Weights of a small GPT-style language model, trained from scratch on English Wikipedia.
Size: 9 layers, width 512, 12 heads of 64 (4 for keys and values), MLP 704 SwiGLU, vocabulary 50257, 70.7M parameters.
Architecture: RMSNorm before each block, untied embeddings.
Training: a variant of Muon for these matrices, 5216 steps.
Each number is 128 + 24 x the weight over its row's rms, rounded and kept within 0 to 255. Layers, rows and columns count from 0. Numbers have three digits each. The size before them is the row's rms in percent of the matrix's.

# layer 6 attention query, 768x512, rms 0.0288, rows 244-246,308-310,372-374, columns 0-255
126:125109148136119103118126086148144190134127100099117142099094165128151156132109149104125142134116118153099115112159137118158137113107094106100110081106129134096113129127115110147135148128123104075119142150142183116123137121135134126174075136117078143130117139108131110216128122116157146105125144102138117136129126132101141130122148136113143137107127140129125155076130089126116180131157104147098168130082126091082128166148103130101109120140106140151080121118156137136119117121162129121111103142101163128136179120107131131111132140149137176107112123144118145138138140102117123124160097079159104095111094082127099108155125107128166123103129101139134154140133114128112162069149107089141141086148128104132153181177130103154114147131116097129122095134151114139142133077150136
152:141157164181097093114129110107101139132143097134161197136091078093120151129125144148127166156115133128077127171111097118127093133127136145123115141148117138117141125099138154105162104192104150118135128152129139156110103102140152109127174129123171192101099097127112163161133106153129124111120121136129117147162141121114144138123147136167176099157089143115101108193120108154092094123174093165128158112134071120165115128137111129162163121116126116101096164092133138140144115132165116149144120119113115106104102129136172150132136102127116119169075120120107085126134171136120138123139103149129135118078081098111155134159119093134175121108086108152128133111121097127135159147138107096141127097140169091144170120129125157152098116143137119117083136144124112142109131139072168
125:129118133154124133146127083079107104107089086124067133170114127125123109144144185128156110147137126118133136149159162128126138153117116117128122128097112109169137133090110159115144133202135147135121131122150128137140137133155119093120165146150148118145149093114124123164108145093160134136123113107091137153125129143083145123175165177146131114158139141142148102151100089093156119112128126178094113145121134157117134145101089119136142092165139160152122111155153157115105099124121085144139189114131132195111087140115134139127087139117094175130110120168155097103128115118139143099096137175139139125129123115137086173151144135156117193138142131151157164122122103133107142138155120134136105117133087133111142138101137109161090105117182135123100128128101174109099136149108147
101:103159142099111161146080125124125135149113143133138137142139125138119111134131119104139161120118167139127125130107135145174081124117154126138125103104116130130155142121149140115133144104173180098135127123145159101119137108090125100134153182107115157117092124156097160161152097122146141136116150112099123111139102096139119085126153114143119152091099141110118082136152059116149171134185116168109141118110096178108100116177124128166101125126142135121104140134120107127169128103169156126121119124121157120171181128139128150157125132128123134084080080168065153113170123106146170171143147123157167128091075102127135104132126130127137140139127125167132109168157131136118146084103128124162099109146150133087148166131085129151128136148126140149151117092134085114094124110155155
101:145117142106112087129150143149112131136159099130165124111118125108126111116159113124154101133125135146145146151128135136106095092200172114149130134089102108135127132098135137127102109147097129109136142136093132138174122132140151128122141109145136115112102103135157097146139105103115088151123139167143133127143089187101159122178128179106141110106087121143122141118111110119128112147084109151143135124134100124160114166139052112158098128118094116116089078120142135142094131097198140129120138117053150135084131084111153136133137132146122145159121131139146103144138115148118152129155159121081101146154136130101173122141148102098180075098122141113128122074165081096112128146111112103151160122132166115130169180109149146140112105149107129138110139145126107125131144139072128
089:146144175122119150142079055101141104150110114147082108138116113149154098146114155130112087139099113150147103131167143130138108103100140124122118157146140082117087093147120169108110148160092161133156135134121123129156178163097157142128163145110097120122128086133133126154123075114145161120126122105142147132104116124076113137160164100115167095155127127115119182135126120106135125151092120132140112144102168151102087136126111135119157161161109102127108153115124118113134088143156117130133163120112096179126102132137171119114171130114155128163121127145137110138136097166134148131100154131166126138098134094092131114164105151121109138107165163108120131097113139158143134160149156175118160133112106114117097143129087129120126116145150087162138142133100126149082088167136128
135:099140163109143077148132094138105157106110150110138112117119116100125136139111128082147111091138104117087117125119159129159096102140125121156098125081170117109118124134097095162130125081142126090116129120107122148144158144128114120145090168087112140156129148105104147181121120112157138120119154100139105131125110149099137108108175117082139122133167110141139120135100118157164177132174126100124140106150114125103136133187138096104116103175137121166090120164122143149142127159124137132122110144067151126149128101095097123076154146160095152153142130103117148138136146089099126151132121120200153085141138125138120107124134137132141145132132115097153132133120102144119155122146094104159104129160092115085184116123162118160115135126130151125148119122145133130114135121141133
135:129162136129101107136123149098139130162140123153190186124115121126124156123143153102133134162116119094094123155118095096171084153173153156157146165126131127137138101163166097123141145139098098120100161116099129126111107122156157096084143120144124149132130082119106140155147149132157104129142124193157153136134095117098164150122074138119144126148055172086108124111102151138108106149131146144135144134140143147185106150131105143128195129155132106116136122130163116150137115069139147144079124125109139103116134142108144095171158117119155111160141149112110101125119158166138141107158124158116118134109177139117146163105183079167169188148156113090112167094162110122124131146142127120132173129114126124176124092144082144088119128134098113125147146131117149147134078134128113
139:129088121121107133143134129126145091108115091139056136132135175086139118123100165113144094161154139138125139123155168121139122155117122139133138123136126107154156121120141156143095117166162170145121093131135156130147111128139107099107096114118149161136139145125120105126102168131171117112139122178117127101110134153124127098165147182121115122164152109104116107132130132154148150137122175105111144143141125107140100143092141151119125104135145161127159104144100142092127126137104068131157217116120119194108093138125111125125114160131100155130143134180183141182151105172122126111137137144154150144127164116137131144152098115151154186144127136123113123140107120160145147185154121114109117134138108140115153164123128085134102105119170129167143153116149152068115079136133143
# layer 6 attention key, 256x512, rms 0.0287, rows 116-117, columns 0-255
130:102124126081160116146165095090124167100073109142114131130144149107188125162119125116153124065143133126133129143130143086122140109169102104113136128096125117114090097171116068147135142051151113105136138156096167099136071122133122152167069127107137131158093179090134086139156117095164127087126136110118129093136116120150149115165120145102155106117148113157138123112124109151164116119167147130118116074110105128085166153166099107095140111138127136167118125173103091122120148141107198149097096108146138161139164121129117095112141157129090147149165105105143171157089131116121093129177123116148184071095105146151123120117113100137105143116115163179161124111127139108139121144137133136129090137136126148098104098135130122134106152085198134129120087149114107156115149163141143
143:108139124127146174180143129160147125109115154130119109139140107063185120142133116137141116154110109166182149112120138106167134152129152113132149107144132130111151142143158088112119141146117147141092133119173129148137085112125066190100111165178142117113123082121160128177115154134132112104134131129126177097118145146151100103109114167111117125072120138145115141140080112129106109150188134127136127133102135162119107141101128166151133140102134120171135131148160132119162111099098153175113127148156131135116116097123166091161134147117157138119128126144128128120145139097153105105118116147145139098081087125134128170104160090118196189162163147072121110119119146148145134137173126117123121150083095182120097090114124141168162106121126133131131155124142154117131120170123122